{"d_model": 256, "head_dim": 128, "vocab_size": 1024, "optimizer": "muon_variant", "lr_head": 0.0037, "schedule": "wsd", "decay_shape": "linear"}
Each number is 500 + 40 x the weight over the matrix's rms, rounded and kept within 0 to 999. Layers, rows and columns count from 0. Numbers have three digits each.

# q: layer 5 attention query, 384x256, rms 0.158, rows 317-383, columns 192-255
# k: layer 5 attention key, 384x256, rms 0.163, rows 317-383, columns 192-255
# v: layer 5 attention value, 384x256, rms 0.166, rows 256-288, columns 192-255
# o: layer 5 attention output (transposed), 384x256, rms 0.101, rows 256-288, columns 192-255
q317:520493476535488474458495399466480459471560560516502495501482584452552491407496504520571538460519512447472506576537480536516528498518482490481557505432476516493497495453471508519526510556483571
k317:470501504504539456496541467491529438509455498479436544548499503461521535503505493481511562524474537475551525524464495492466479478485519509484500553501555533471536482507480525429496512494536428
q318:468518529569500500513518510584573433485512461444498459476495512559543492430461516523507483510513507456494450541486476465525473524481484457620443402522459555496484602502548470449475485494492486
k318:552501559578506464437500517416503470565541526417488523476488586513552494528564526418527535448502469491499526489458483434503566461525492525559454490454515542514529476493419501510494440483490506
q319:472508543439480442511542463547476522466544465481506499552476476507477533527540477557456526516519435441470475511491525516529544461583450563489437508529474456556528526464463497527464522487525502
k319:589508509483505500529526582418445495491448472491564476435491498517515516522510530509518494505508491508491472490529447453454452497522516502472484503466556466452497453469531479406447417472464498
q320:445506504458534526486489464515505528484508465468437476490506538517488538462497551458448464538512536513538517525491521460442453430456520512522512470536526501489514525416551509516541529482467535
k320:521471549500441541529497428521487399497531538476563498540509546512537526469565527531582469429530483511544523479574443511556526518431516504485508450552510550573515532485529451550469530429535594
q321:523476457510491499488482524481557522497427507479484497508507477541489512538537405496449450521470501469456475456482509549534497488529550533565527471470460493504487428494522526510502468488527470
k321:606589459567477425521556484419469463465497439513502511477453491519506452531567514498493478509414466532551528472440523501503428463584493482488492570456515518451399483462472531468524505531496480
q322:460520502493491493494517519467405478446499466540509512519519491516481476531521446490595503529492425488506489490480511551490507471496562504485503530471546504491458506531484503487509527474556504
k322:445504450523509443551551476497543603496455456518451511511486507481495474557574393426444456478437504455560523488544506511421458547488480560444520440425496486432476433534488516529508460499557464
q323:552529493516478454470499539470537491472543495482518474496566463521512565422582532511549576505450601478471490498517495584538477542491478497526471500514478500495529487501515517445451490532544431
k323:538579407473519444494517546428512529446497472527505499527501481448502484506556496500473469548482502536485439501536523461498426508631577502507481549436520462427444567537521522602481492556534463
q324:467542462502483486500561533478493448502389485512513475477494459475473399548440541451479610522485453477428518495449527496494431517460542454577503544515511503525411519545553510452516518534588536
k324:470458430479539426509483492455510509538497472462544512540488444449454477503538402449525450498471510506528470462497424490495432483492487497530549507432538487443466473485418550437553481449467538
q325:473550493502448449487420482509466508502489440559498518502524477557497487467492472508562529582549554487531384564478490543523540504558448520505521533544496577476469521481442556482563488541588486
k325:437479467474479495438550508472532468523478492520529469554502585456442413561506486477560490551439461487463511543425486456546437503564512511491501515503503536449405485504426545474461414514460514
q326:470472451477515519531442530510533479436510512528473539516505517513488487415542499450482509495482548527507467523468514510534479516526464448489478519480424403528507457474552509508461522476513478
k326:548552503518520503539477472573443509510452446507516530463525508482536533549470551547527467484502520577490438502460551543523531528543505545486507500517519485505534564567489524529457486463466508
q327:510501578476507513461571505450483476561485526551555474472444604540505497448462534520493496461534525418536364475516523505533491427500550514430527568545526496476457525484509500420477514454535466
k327:466568443445523489520550569529508520490488512387505453545586446453549490582525500493517509542503490548480492541451491484516478493493475434520500531491548547502530537530473490525494524477493501
q328:492450492515513549534425553523441547473499451515494454481503507423493511506470512528452578447494507478558456611447536515505500553452522535500558457454538454538478524517445541492529423519530475
k328:462501508482481495515459478507477559536549513500502445520534529425533495518499518488487503466479483451545484469537484550485472534529469539529503524451470493480499478540480437538465539500484570
q329:525428533444515511465560421475519520510451508481513538448470501513525537493573492434535520448532466459597381566503446532486456541516505448515518496462476485491518579449456466607452532454469564
k329:495519450510478524465480563500465514512551511540444479473552471471462532460484522541482477455523541482538485486547529514509484485555475486529452446520592485525452561524520518475458438540540500
q330:413513557542497517477470477531501545446530508519440490458460559466565445502455516541496512521472550519537529511483494600446374503530537509468407526469544490488514494478511507481484525541557537
k330:507467464505514593503519454500568440551508530520493510501526500449461510530481530486542469511555535483492518540466501428513551562433512574473542459534462523522544514462512496494505557484452503
q331:529475565488527536470601493436472501507483487507483455530533527579432493455424443487477492444497487548534505436461559501538440490536553447507412523493463450498499501452480518479536514516477440
k331:529514527503469477494520559584462472505480431486572444490503451537518478479506451482497483508547478488514522465543493440515477462464535554524486504497494574504532440508473505506396470455523547
q332:598532526496548465440550536630507486512462498478496492435543503475458463542536476478429516498497451476485525544525455554540490556463510489512523512456422605471530548526474532498411433452548476
k332:546515492520473446566446512517500533523520520437481465514532538543527473539532469578542508520520511523525556465466554479501522521576475501427473496482474507518526512403513600514620611508439489
q333:509517553467409548460408561550490492509516554492459512519547511468524531508473525532465539496430569486560513504507497543577426436621548556365408460526546462383490472534568452499573482515468506
k333:512434600523494577507497515511513517477491472507562614479577501592446425502396554492468438514545488490602557497506460512538517536445468512435494440493458525433459404569419465528428559525466421
q334:531568530493522495465449472481476437560547532460471472471543468531463517471451479459434429460517538509553481486491455471465573482519470531524509556520505486558492508498501581515487517505451448
k334:514504458535502501519452548527529498488496513555504436498525491441492458506485470457494542535495390524436501515480504495480557456450519514477508482546497517499464509496499439489464510519546584
q335:429510418465491528492439508565557446587621481550548388480488556470531487470580479412560595466459571514382553495587433503556474409449519431498474535506479454496503414556504501478447523518538557
k335:425488464511552519568430476518517491484486505485524509497477522498544522536486574554500481512476550441573476581482513563505480472447483500446532528534462511569481499485484563524474494447428498
q336:557571496518492442513530468507538479497575524504469374557490576480507497489553502467547476494521531515522440477479485492509546560415538472527530513508533527491491495580482451550536479535542527
k336:492561550541478462457514530455479532463486527451471465484554520560521536477532517544486494479503476546560525548449457515462487436472448481489539543520488480464544494549530447497486555556432585
q337:403450563494491463503585464547496573560528485426471535429522493500518462517510529428478463544442502516526467525454540523439475596508497562468488461464598504451504597449528511504510566422595533
k337:538467542473543528505506507486511546478487501519461551479520507466472524511499498521574554549509532434487459476476449447520530539571496497512445595578489537456511499594485529481529506516441486
q338:472493567479500501498500382486504442557556505463470515536477501465497546397469483503505483589523441454569506478533532527571445434462514541499522518450468524442524460482599503454496516436505442
k338:567510442457575510493537525545532426479407494470466503464552490501533471492561491496544530467455505522439499574579539536468498542490493497463503519500496523537541526462484430513560513470548478
q339:490532627482478502430491504499496446472410498465554522464535489502563542538512510507540490533495567527509507510542455486534493516522567512575546475534520524497495516485549529495507503431426477
k339:500490497474484477449487387486569488454559519506475597508453490440501499513541577504530564488472502506547469520456470454514500450548494516472487513494491504421565547567498503525509527501528451
q340:485460477506542461482533479483526572458499433502517539473519518385389535558510439424508543458517512473513472466534544556534515482566428508509402496473496412482473513535487466530454503433465590
k340:571588454489468452465505543515504541522494477500450564474460524482485496456435495559490530598521533528441507481510532528475529502510557523505431433507492469543491506414516495487493485537530470
q341:485444428486545536472504447518493491538508559493531580537535461526495526585472584505556476493465506510532609503456476389560509476569485435486522480526463503530561467454420521467474456480426483
k341:463557524484504491512536455479485552466442568513498571460463446528426490503514500561463491493464481511476464501507493474486577516444470532508479441579457531528439502408526463461502502503552495
q342:494453465485511495470443524478510554553518540457470441476461522517491477509438576560524548490519472463509547511550525509441460467505547524491521520419530558437513499450513470496525511522441530
k342:488379444533519515472488497548516460536510502536503517517473464500469499490522478575513516457518507552478477527483499497514485466480473459471467511510404508476524417515490503449558541504468538
q343:464440524480486569522527429534555526462488475503537494521461596479518539432499496573534532445518489475497456490475470523449504483536488468478540533453452511463480492607557560459468553523471482
k343:427494488475517475492500496515507515543588522416516542524526520435482496560486490530552526497477557462483470530519494459486506502434437448496463485488517446546501468510542510508474617545425515
q344:495479517484539516490560457483487493545456517465456536410594567488482538495467476438502505495450500463512483526529578536544496536512493495507566470465487502512544430526481524466564448448496548
k344:523471441516445485444532490567466439551553485583443588516443507490496543482522522533542524402530513503496506468553466510412552475520482453503518460486425522458492540470534468476529490481489555
q345:568507526565556470553516467464538486494555480519456537492493467438467519538533459472485511473553323594587541516456529429556576438505524481543491459452540548554500575586473504517517484548419555
k345:503459489487453512460430498454471531508528552526515507408601517453539454434444483557484518476520517529449521522494526507425463540491535470500516513504512477564461496469547523524479504465581547
q346:612418514524458491507557480543440508499466525518403478542563518513543505515460510537489553457520458560470506506446438489503473466521445520571466435536622479507465524553456512456464566587542395
k346:527442493513454484469499555483452512452532530535558555488512515510461458483537471498484485521520513451607519538519483502459486520485507387491560483507392524533572491489549462429498453448457473
q347:508548424602510479523512501542536615522552448511470492525477449535484524528434478511526478540541447523525467483543490518468515553484508578444512451452506553505477541523475444543491496468555505
k347:524494479529514457496526472456548449486496498529464455449526526435540436431474472486475515504497557561458501542479524493516489532550527535439466531533533424445448465519544456504510525533523466
q348:535477494479491514434430419487570477442510530471503445508490572506453527540575441486471526452576561456544525521557454513482583528548540577551476540525504479508538468479600511444441464524443481
k348:569491479553476481476515486480471514507443533473492419487445485434490514520522536579506532543523448482488503565539464428440469451482566501488513480461535524555531550391469398568524387489543477
q349:534530515506537440477548554507475502450561471535495538499437529523522552497571502534458479516521459512532487464489519496493549468443429468555501487473498474492574434496506524515531476565448512
k349:432490536550433526526441489494515501538595486447539460572579517510513516457466528529538516483523477560518538492417445445407530418529524540519488483453493555567474516509499554507450522475483513
q350:448619529491558508544448483508469489431443511473547488480519448527432494498560487478538492540529431448459538519571443540468539540507449487496512562497497425536549488415521548570622477444465509
k350:556487534515528462477615521417527567506554440505415473448513517580488502541492445540465458427586476503451590427520481446597510452493505503406512475393532477523440510517456443501472504538541374
q351:565507584447471437448468589509490489532446509537433453480548486552454523440491434515449420431519494564515479451500495471520491482514443465504471538512520486449538505496520495519394572508545488
k351:486465455541509481538466511560480572516580443436426530532529504545510517520470493484520503555472475507514511495481504485587453499566527545563426448536462511504553500460467521499457526514538415
q352:485534473454587431553496582399493514434491472510491489568519480559516493546474513515483520452457450537556517484517473602534505509511482400474509477454465476518505493461576491502514396431557528
k352:517555491553516492503491465508530464574363489485530352503527467595515487471514456521472460520486500576471573500408532470532548501531534571525570482442518489521510501505457517555522493475546545
q353:432582459463496420544469526567468467435519460464549459510489478527541478497479528426544522456475485522529526428460450426505472594456384532555504542495509547490461550424507518556443473537495505
k353:480558488532517458483501426448522468541558442515522444536511535507396543509520476547548523526455464442471559504443475519551539464507547524488422522512476446461486457451486546536476543498511468
q354:475453393527383529505460529513442532488505504451503435481425537521452560440542462635495498544525535476486584486520477453483525491529534444554472536472512528500498438502509555468552535526502557
k354:424502510501570477538477491474498568489504480557408459458532494530507441501536552548455450570509527536496530499537518488433449526494418419466530522425429518450498455518514511492452478464477450
q355:444502534502499483446506505496499493510529437497486584455547552446533486479498515496578460514532480413445485501483527418421440536415488525558488426554454462505494502514520491534450521535542512
k355:518513486511496566481550534505573494549508482464447497482484498536515485490517507491538479455505489495464500541570510549487448463502552460514527463456502523435514532565535483497502482493484490
q356:526558486564505461485505509458575499506583478499506526504492479555552519493506519457479467593536486503468425512527504505501537447494527540529552550543474555522525452523544525424463542584490445
k356:537428481539490476571529496444473423470542463516445449535486473452503487545473501415494486531485495525464407497474449503433517494511491475468559536559537485496424546481492509526504507486500468
q357:506425539461450491498582444503497512452486570476500536564469508556523540501487543414491431526440452482560504498552570459430471469513472533490509519477478462525536532403526563516479564511448492
k357:507503468506525472603568553456579567431461489506503497506531474482462491515453450503551490493513499524488501509538444493402437502472510498499468484536530551555526565477417491498465476441512522
q358:593546497537505466517534555476543503476533569523502555504537529525470530420452523515529602497465557508532502492494455485468514468536562508410492469562414512453477450494476507465535557518488492
k358:484477487515444507518459507508475515500528401453474514462532466494506475530507433433536493535519519530462518471434487556559507512507456542527475461541575450462464440514508487551493536559479508
q359:489473531440488490533531482615448461492483488444499522509567494474511543518436433453507480537543436494458523553452533547453501536506481519526483503555510553491484588445530535480426579460492490
k359:597524504543495530535519504522486510475537551487473485523543567502499464540487523497476500443464551492542516487519511530543445506489498526439537517479493509554460460555435514564468485491522536
q360:535544477479447536507495530556471496472457502504498535477414516499457437490474443500541508506481511516540476489486494443476480516532486500524466510542538510498502565499505521463467490495395531
k360:489522554501520507454480530465534560466610522514540463508525485479492504542455471495491478486502441459531493466496463468547470506475520531524503497475519523534550548499479508524513523506494440
q361:441486481433521386527505517535509509584447513562468539466489525500523479501475594485400582561481547446508496520523514465506438525462530556507448444444481467426518514531502451539490507510560506
k361:483489451497503506530450567496528501423483457453429491544486440438426485494520490480576513516531461496510459538471521535551567502537445525496485488462510513463517455590492465497506570491507471
q362:508457460536470499510526485453477534606505473519471472509435468472513464503521516552544489489430441553443529505543442468517518483521514474560520398548411466514490540450523461503484519534563494
k362:482571517536486502462464443461505429424496494546522514558507485532503425520574498508446551580522502504524448565495512478491546464474450562527535544485540481405494499525528462533526473494551494
q363:489463522552482454557483470451478499473481579513557565470529562506557448485482491470435535470457478510513533473516493497524566485490501540550529603469477422485472513491402554477518489520476472
k363:578520497516513459494492475500447411454448485537536467480484423482475503517475436447555452482530407478493548481429487546539508495573595459486465529464500491502531483519539550451538546436522544
q364:452510514486466512446493442444440545473491473513518566526529431530483511491581531568575479494533455415555483514552480514555447462585510467525463495461426504368515439594554575495518497525436478
k364:367466507554530492538571579526494531569496545578468413505478558495451464528514456479471496512463514524453482499469516484533484510470502510564494468478534519435417502445494494463440508547538540
q365:550453541461487560501516524463532518501543541503460521430496519462479576507512459552408415486494507541451552472492528495533472443480451519460507487503557488509546480495474503523502470535489515
k365:498477539498520550497511499556530463511429440477539522433484476474480525526469511505493476538478469434495475519528532530435509519551475470552464473572489526471498536481514496478536500482552525
q366:497525503499491508548477512457492456485599578507471462480507519540446535456461517469502472520420568553394452501500505422450528558514497569515551471509493460498474443478489553604502465451547521
k366:469545542479470516513509500526550527506495471552509580505488544476444469487543508494494520522527468547547558505535506528487498466477504511529439561564496492495505432566522525546539480502512543
q367:487545515574510503504475431466496480518542476451458510459526461533505525517534566515477523470479461481548516548483402495504569506557551507417531553567465550527480553532526447510487492495532503
k367:412505533457476540536511480455492466502436494483460473480506553436511463504435510497473487583504471507504438480451468516517483528489465487473529454591510511535476489533505534493517494522516516
q368:496493540431521465468559563511513469538464491505473455449468507545443467498557499565493536508495564513479437552429479507493524506527462521427506427493541484565499465558557504535465364545422521
k368:500523494496472494477471516510552504509484482489488532444437491430519520402477527575444487480532478551461547469507485551470576455515460492483458521570479465485490519511539513541459541500451422
q369:520522447447482571490542448510486542430445450464483541503497494544527529563595526523471545510486514502509502468465489550500442577512474441526489522512433449418519526512562526529560504490459493
k369:495505490464499478486524427482535514497541433482510431538487555574483513485505535513501470514487500497508507455556455484523533431544426470438458483487499552541477537467518468499451452525488513
q370:541499524551506486543502497454497493572531550511569423618493485475532529479485468462487413416533540545448585486487501494532511457410510548534473497464482453603531524422530534486483480517573482
k370:583461524513512515532459505551474452491533484469516472422486516436491546573449500517481480493448485545516529537446439502502478611514551558546562588557510476505571489476543500513554438524513504
q371:435503464444466468518547499561560414504456515563510519503496465450462483482551490475460520572440481480490515517518453596512542515440565578524545520485498434502593542454484539576548583465499515
k371:452490530525532555530529487476527511428528502487500540477513529479500498557489401562473567468496497471479496522531463455453471504488544504435482552539483547484495537538510485484545443481522503
q372:474464528476570430414501481447445498484522494490478492488435452489497534510486484560476504476515495492552496504482491501503521486433484609502433488522500518525510528480476553494500544542440470
k372:482518481524502442492515504525498448525492515525540482555516578503495492521455488520459479545521547487440493512489467457532466490462545485535483494512434558496555519479546462555451505482521519
q373:525526497476502413482498502502480521575513380509522479474463491503491562472503481541471506547473458429549433492453467500522501500491431502555512439530494539467504486522592470466521419476440490
k373:409516543519518469527471538532500457515531498501517476481505490535524481455493566506537508502457541479480460504513552459501494514515470489497520508536498486456493444541437414557483502489464468
q374:475451550529491491525484452512464432460553497497496497535471469412388450493424538574535469508502538503567535505449495433511524482495529525474514473484468476509488514531533476534495521538501393
k374:517512490467519460540525525468558518490476479499484471515548497508541423512462474511560465536503466492489499410471535481459517483466523523514499463467483536485546484520495529524497492539516452
q375:523512470421532505481457507526515525500508459449468565509585504420403466547515486516490525504452449497526425526439559509421529532498533537525473521500473562515492470447459570465460528536443525
k375:533539442476516450512563506447473509491512529490517496540486488455505468529492533496534504453503521546476475508542498505550539511499447518505420428495505520431441548450498462509556469597571493
q376:534499513488476482524483553605473492524445532509439432507524525497515464526558552546449601520459522471492432520553451519456498564542493472479447476464553542442529536465510487525474482524567558
k376:566527564515536531469477492515516503488550486483514491493480484570484604475490535513534557464470456430472523469474491508496561482533510495544487458502471477466497503447448525508498445555450549
q377:509509545467518445522510533480502507492548481472504565470441537460541502548490419501541466482549441483509522509522485502486542536446494470495520446536449548487491462441548472536523459517531475
k377:499506494406415507519504443498544517533507470510496484446522500494511503471512560500508417509488525503563421520545573558451451467510484556494531482516427478477484506515555493533507581520519489
q378:477492415524480507444514509541445481551499480451536540468477489572526533445516474437473547451483500539506517520460509530509497536435458485486536472519509383536478554459507558487502473526511523
k378:488531582455550473453470508502450495443508535516534484497450475467445453471504504502565528454528520501543501528544444495502489572536449485468493482475448503464510480551471487535485496490505567
q379:497573461548459517540515439544532510503468483488527486517466532464497517509525457604548509516513445527504471450537478511412534569489525549420438499452537531430497490525452506532397522531455485
k379:469491523490558450525538533532467572536551563528489481519485502518505509484512484508532513466551433483435463542451495470536482532584501448502454500490559503527499522473514552488485484564539547
q380:535451431580492534507482477468569487525467480514526617454513503498490477505555509474482475480461440486521493482458522454504524570557559506472517480474491504470511549516506535458515414508496464
k380:499569551475550523515490520461427511511509511476460438513471479502500477469499442526523515423481499467442515441471503523442505470502494466522437530519528475497464452479557523513462420474517542
q381:506453516543449520426486493476516468534612472463503458487532512529463470526452445551472477461543426569580509532469504477502502518499561497492458491510477586509558470429460581463510447494468497
k381:552527485576521539494445498478541479529506566514569509495536466508457470463480498473515481511490469496503521573486522471463562532493502498519494471517510461487465500485469428506505460441479514
q382:461524493456475517430484588508519525533490556509531501454531541532471530477551547506507490503443459476521465517499519485462516481567520531458453504438552523517527444493450508564546495536561419
k382:457487471517449524523511536517450485499549472531482429454456577474399510526524480497482496510436457487489484516441411491511549466445503505533498516556528547530518479433545489486474498483514561
q383:461468423531514450531508512522502501482512552527462584453552514471516519518473546506478521511532547509493563515514472445455528509472435488485519559448496490472526577520494514464493525464517492
k383:521501554557432552501472510486457501549481468541477497466507492491483500542543489477552564491518491443449485515480532550480498489497507513478460457502532484496532463501512458426519546589484541
v256:534423468497439461524438528529554518529519534469550542551562490542574521485501562500501530459488538474482488530484487521521557512475505460463472512542488517516485512553504489430496507528487509
o256:426512500532602529546571476505491538468519446510518537524463461526449486473475430525531430474586529541468522511469481445442470435525560517533582450501456441533510504525497560532453460469536492
v257:556483513466455529547551472520563564539457444544521462509543548505480466493501488502514535485482585480541428519503451625541530454466476485526524511491564505525494540518533511500539482522440497
o257:448561475451563499475479469532524504514520588544537465509529560479463544506509458520597460533489501509454482415561502543461519530533499471491443479491460479541480557544487547568464439457563490
v258:551531543529508542478478501462507459476537546510507516536545496537486515542480426509447502511463559444547493494536541560534467517514530493451461530598478444557550497561482476507439505439457486
o258:424492502557501452450446548494428534493528463486503554484544448494503497534534566521570506529443507465472493547489516461461477484563491450504556387557488537516544530506539536523511539505501573
v259:553488506504452517470536562518468525542486456459508497558542490490466459509552444522441503515496513462488499506440389505453487474481452447515515458472525495495492463489491523451511557558513474
o259:562503530535476502525461535486544473477418505495460545520497475523547518505475481547640541489544569447471547480484483521491538455479481519501497503472539507467438561552508524538501526481493464
v260:506603511558552427542537542503487508454545512502506555505534511426473480501530473494513538512496461520491522439452497467474541544526479511512590403509566476470475474389470550507472475453434462
o260:530552549507521529500441443426532536472440553493462544548502454512488536420501489512508557497549528529558490489464502597476530548541471498520507553505522475560540547620492537471480519522558490
v261:443510472564562492500496526492442499479477496460531528492562471459426520449463513530526500459545462497496552516431440531478421535479512522454534503405505481465463444555523514471517470534453532
o261:494555547509497493480512383502509526506439542439521497504451550578531517501480465532493447438574450523473591591530446460503486496468488450528499488491442434568518513431543464469553533529534493
v262:543467468437469507442474514452459483499479485507453480460516496449552500448547480492474473479556558452453545459511513469548536554466452564473531481552500495537479502504518551433487538545478501
o262:464417507492512465474491474487515532486562470518526549529487616462436539478435482486463540549544508472489450596532491495534502517496524505488484484489514471456507477484490552514507484535476517
v263:509429503543540530520450457557472435484490518535510457518505456459531534442525474536476492553495486537452542516535538521489450511472487515596533496523497491427532524548468505431508517489497441
o263:482493531493554485602451482513477540470491470444463441458467430504472541482462472509476488553510467501496564495473472481515528521484500457567497504514421506572548459592490423496561445431505513
v264:535490503603520512476522516473522493564503530513441424575515507585465443494542474479551482538446482578523548528493487532524496464513474531559453470544516478459496503504475437485417488456476583
o264:436497526524451483617600434474487481453502601429515434520506451476483540520538508490534501522402458505497505499496523501435493518475464496572523452459453513537572488533521511432549433536550474
v265:533472493549514528523527514602535408497494463501510524463521579544402517506468525528454523533466550587475569420498546527487513570508528565437478406437459518486493468494445457529456526511472520
o265:532432567471540503469480505410516544506512510496515511521522508466485559442509442532499509537511528561537404584440445490448501528556420480454491503473454445468456582513466529513578482490510403
v266:482475533531459461422523488516489495466476403588497478476532458473585480527560473489536563478489455486539472539519484526505492465419476543496481509465478540469564517510541520525468448522516550
o266:600483454471439451527507511591552566474510512488553482474542530604532544566542498451481534509437469472503451431557478547439413495496508486516455519543484482460490479487507483437500456515548480
v267:541428491475506488507482520509498527490497472442452485426445477515497542529518502497456553448460503513476492474518509539442489506495446561476456561527564475467525527540531462466496532466443563
o267:516440468495574525502434501531500541505430448511466441501478436463529418484435455514538456494509544485471461492578600544482436472542507520573586491459514480513503447489517559517427561502562567
v268:461392502507477539556477544471495453495442534495533505522533475517520553469559462523528465550553525493510445462478502520443491501440509508474451482460546473552549453455564537521511534398522479
o268:438571483449577488548527444553580481511586495477540516401412522475488423375502531467558499557521496465513572488516499496485496565520531468529472494547500562522518461575463560570465470469531467
v269:559477439524508560505537594483488474498504540500500483521498465460500511534452527540453451451559501587517463486491449556500496501557472524479519456475459494468490525490515505518483527457572567
o269:497463548541524473550444509528529545536533514531502473548470496454459555493552483493524544525466519503495593468446489402469579469414462484545468507469476562482532487477453463529528514434474466
v270:484446504498472522470538515521448502474489416461445505459456470513496541469482486514481543479400487485566489520546524481524531515492540422543488473502528395520540547506464477488431506527445485
o270:518390540531459508484513487511489591536505512488502560526553514470567420482547476565491577577551493489447479542514457492518474481517518441534516439533463506485547489434488452519521518569518530
v271:429542488460420483445438549577552495440501497476498496513419375427520563501561496489533442483539420497476513520496549486511515552504483490475534446593465560476489468477509533532478476510519462
o271:491475508570487481515466493511554533503549550531518500486519538509419496492516504486519515423520528520419433507463520422469531468461529509537478518538489499485473494544526481456470547494533543
v272:510584474486499462454488460498547543464503517514431411491458594452478503511498459485525503523453464465521495476511483486492514435469447473463492528500522586450512518489488518493543446447533430
o272:461511475524477527454509547520437515454539516488508468434487456499519491598532551492474538443536495513492481511527628524480530496525475481442538552513525528543493464515570453435456557497453476
v273:493526481498542597401473467568484458467521441440469486565595489501490549513503492560529488493488510464541529483440510536478475491530525492511496505494467450499525481525614493434520472475485530
o273:524454491576464397476511515549523534532430487510485487441468466442544409493476501581477440432568499529455500506539522441483468431473530376513487501462445477514513507486516474470576556541459502
v274:531542564454476468476515455483496561472499499491533575541414559463437490465518464416587528413517444467516506449528457490473604489450456570456551525529527571476464468557493573558396510552532498
o274:520482471501489525499498497473478549509591544446515509475507495498488506510567490496523553430558567547512478503523488548441531529563401524484607560487414502556529496534550515541480519548448536
v275:428420446589492517494492542468440551503536518501494437508535540459480580460477469520476516545539522546434468532548548476453388505499449532492510477519517523494578474506471500547514510498462455
o275:505454550483602525460461443493512487500519541474548472462464482517449551500478455489458549549552452467508549556521499522524504555425463512570555488487521507508556511540440515548480469422441519
v276:465467508523427532533421491480469498510583509482491507538478540550442514498485540474551445505475471473480473477467537490547482443509427475492463536444533474529451480460411523526462507452498560
o276:613473516462410584457538485469481452536445533518496469539548395458549562509463561513428485460533507546472567508509554567537451538543471508526456445526525498519497557546474535537488563509503493
v277:535497518456486510437414489529487486529545501536529496555476422471587489503539458461453520540475498510506495512400523482501466481445503537462511530481518471490514560566473441526495485518501477
o277:621517535489543519441506427558526586466499432563495609430506526529500458533383478516506575425547564545529523512487498500450487409411430527520414447442516525522540447501513532489442503516522498
v278:424454539448547523548536517539511436485530566435470461549429488475476486498534537477489448487510433506505469489454465455536493498515465512447542630521535486527519389421521471551484476475492503
o278:501477529547512432502436526565498505452537554560525404468539493599500582480468517470533435494539545490499524481437459455608444488472514504534568563538531470470555563503463479456459471527540435
v279:480472448511525538472519482537502489470530500500529418517513527502483523583483524467406496501537458479521527421446477556478440510568474479481498500531591516474498463431440545496484512475431515
o279:517474491467580500366433504464468540447474561506519488552483450543459501480479452535489507458436464512507510540554532480481478548446503521544479547431558514550524485466511489478488550437482497
v280:480402535479505531514457462489481490535387546528478466504547471475550524518449548495485527482569556507494481502511508554503498492506432504538562495483491505571477495481492507532569524529488469
o280:428444516468639503517541545496492465572509584536542486507535483524414463571506521519544426526475463537452462454483476420464529480514545538500487465465492450515475468562461435514515426493416557
v281:521511489499475454468434524517498514497482457561514507502526488533475424418523434521498534459550533532494563435527511551566484504468509481513519565509538434516515511523573472424433578477537451
o281:597477546537484458504473543405552478449465475500470506551473450471514568567421507479551515464518480505513525534537490523494465559526535506495492475501448462531497444490509486504534389500510532
v282:528536525540496477477549485541462582535514458457508578475394542517474467481539559411498510458489560510513463582482479497484509502493572479450436489501502552452440435550479467458459502531520545
o282:540444552561481533475492489504515469481537519487527503499514470552500532597634506484572495525501452457353484496539514493501507483518469477402574524504452521519537510437485534597487543518500479
v283:479488503437437569497514468565500508544449550554542426547403525497452495501498566476413476478508557490479518552491518418453534449485516513499475515533452469471560477573499501547482545558526534
o283:519442488465531471533536500504540566459488523475528462500520440469485481470516558447515446523501531474440493540493511525510572490541499553492519375530547558482520589493551503499568507481489478
v284:536503490462464481425578473525537505464439578442483568489497489529499488494494452488490503493474484462476511494501443534504497481472495478448548515504536450508559507479493570471492569563480489
o284:475437512583510517551521530452445471467512512476449589561490499505446428417458547495594487498510496562473497494515498473509592532497465557496540476487428435511501506494510469484554505520474514
v285:480531535452487546546513498433492540545526509453476470559501483515495528485526461531509501487470526502535495517519472495565497491520510515519506521476516507524488493536465512544479511515480582
o285:474513473507475475451521499489475515512555504529585484494524541478475499484505496482552509493500489472459513454567521555574477527532512492532477441545465492498478529576479480484477473488495484
v286:545447513475565517516618545437484507488511521431490564545455506517471491510475515499515548479475511543496467526581522468499496545495482534491506437532495521561496455555442559483513494502479481
o286:501459542502432499551489545433557463527519468413471505494525552534478544507532503551510451503512551533507473485460399477550441474487466480438613470475437521418549515533537518533447538553510573
v287:502495562568481477506537526460454543477468486484471547462513525589544475509508501503531505499499511495465520467528483575501495400517480518494492529504509551514469481469480445525488512513436432
o287:494501479511423526487521510498429477514510475449445569448523595485528535535515537445508512508435474513526522480544426511531416453532472481452580579591485432523557608513500594547450444491553477
v288:530510481498524542511484466443494471576482510485460459552520538500423513432481511447522498505464557479533606446504518472512538502508512544520498567563460465529573452496567464542403496464525515
o288:423496529507535543460501474541537550431533530515529536443440504431541510547482529446480445500482400496460544521450500499451458506494506428503526456527515489559577550491519536521512446463482481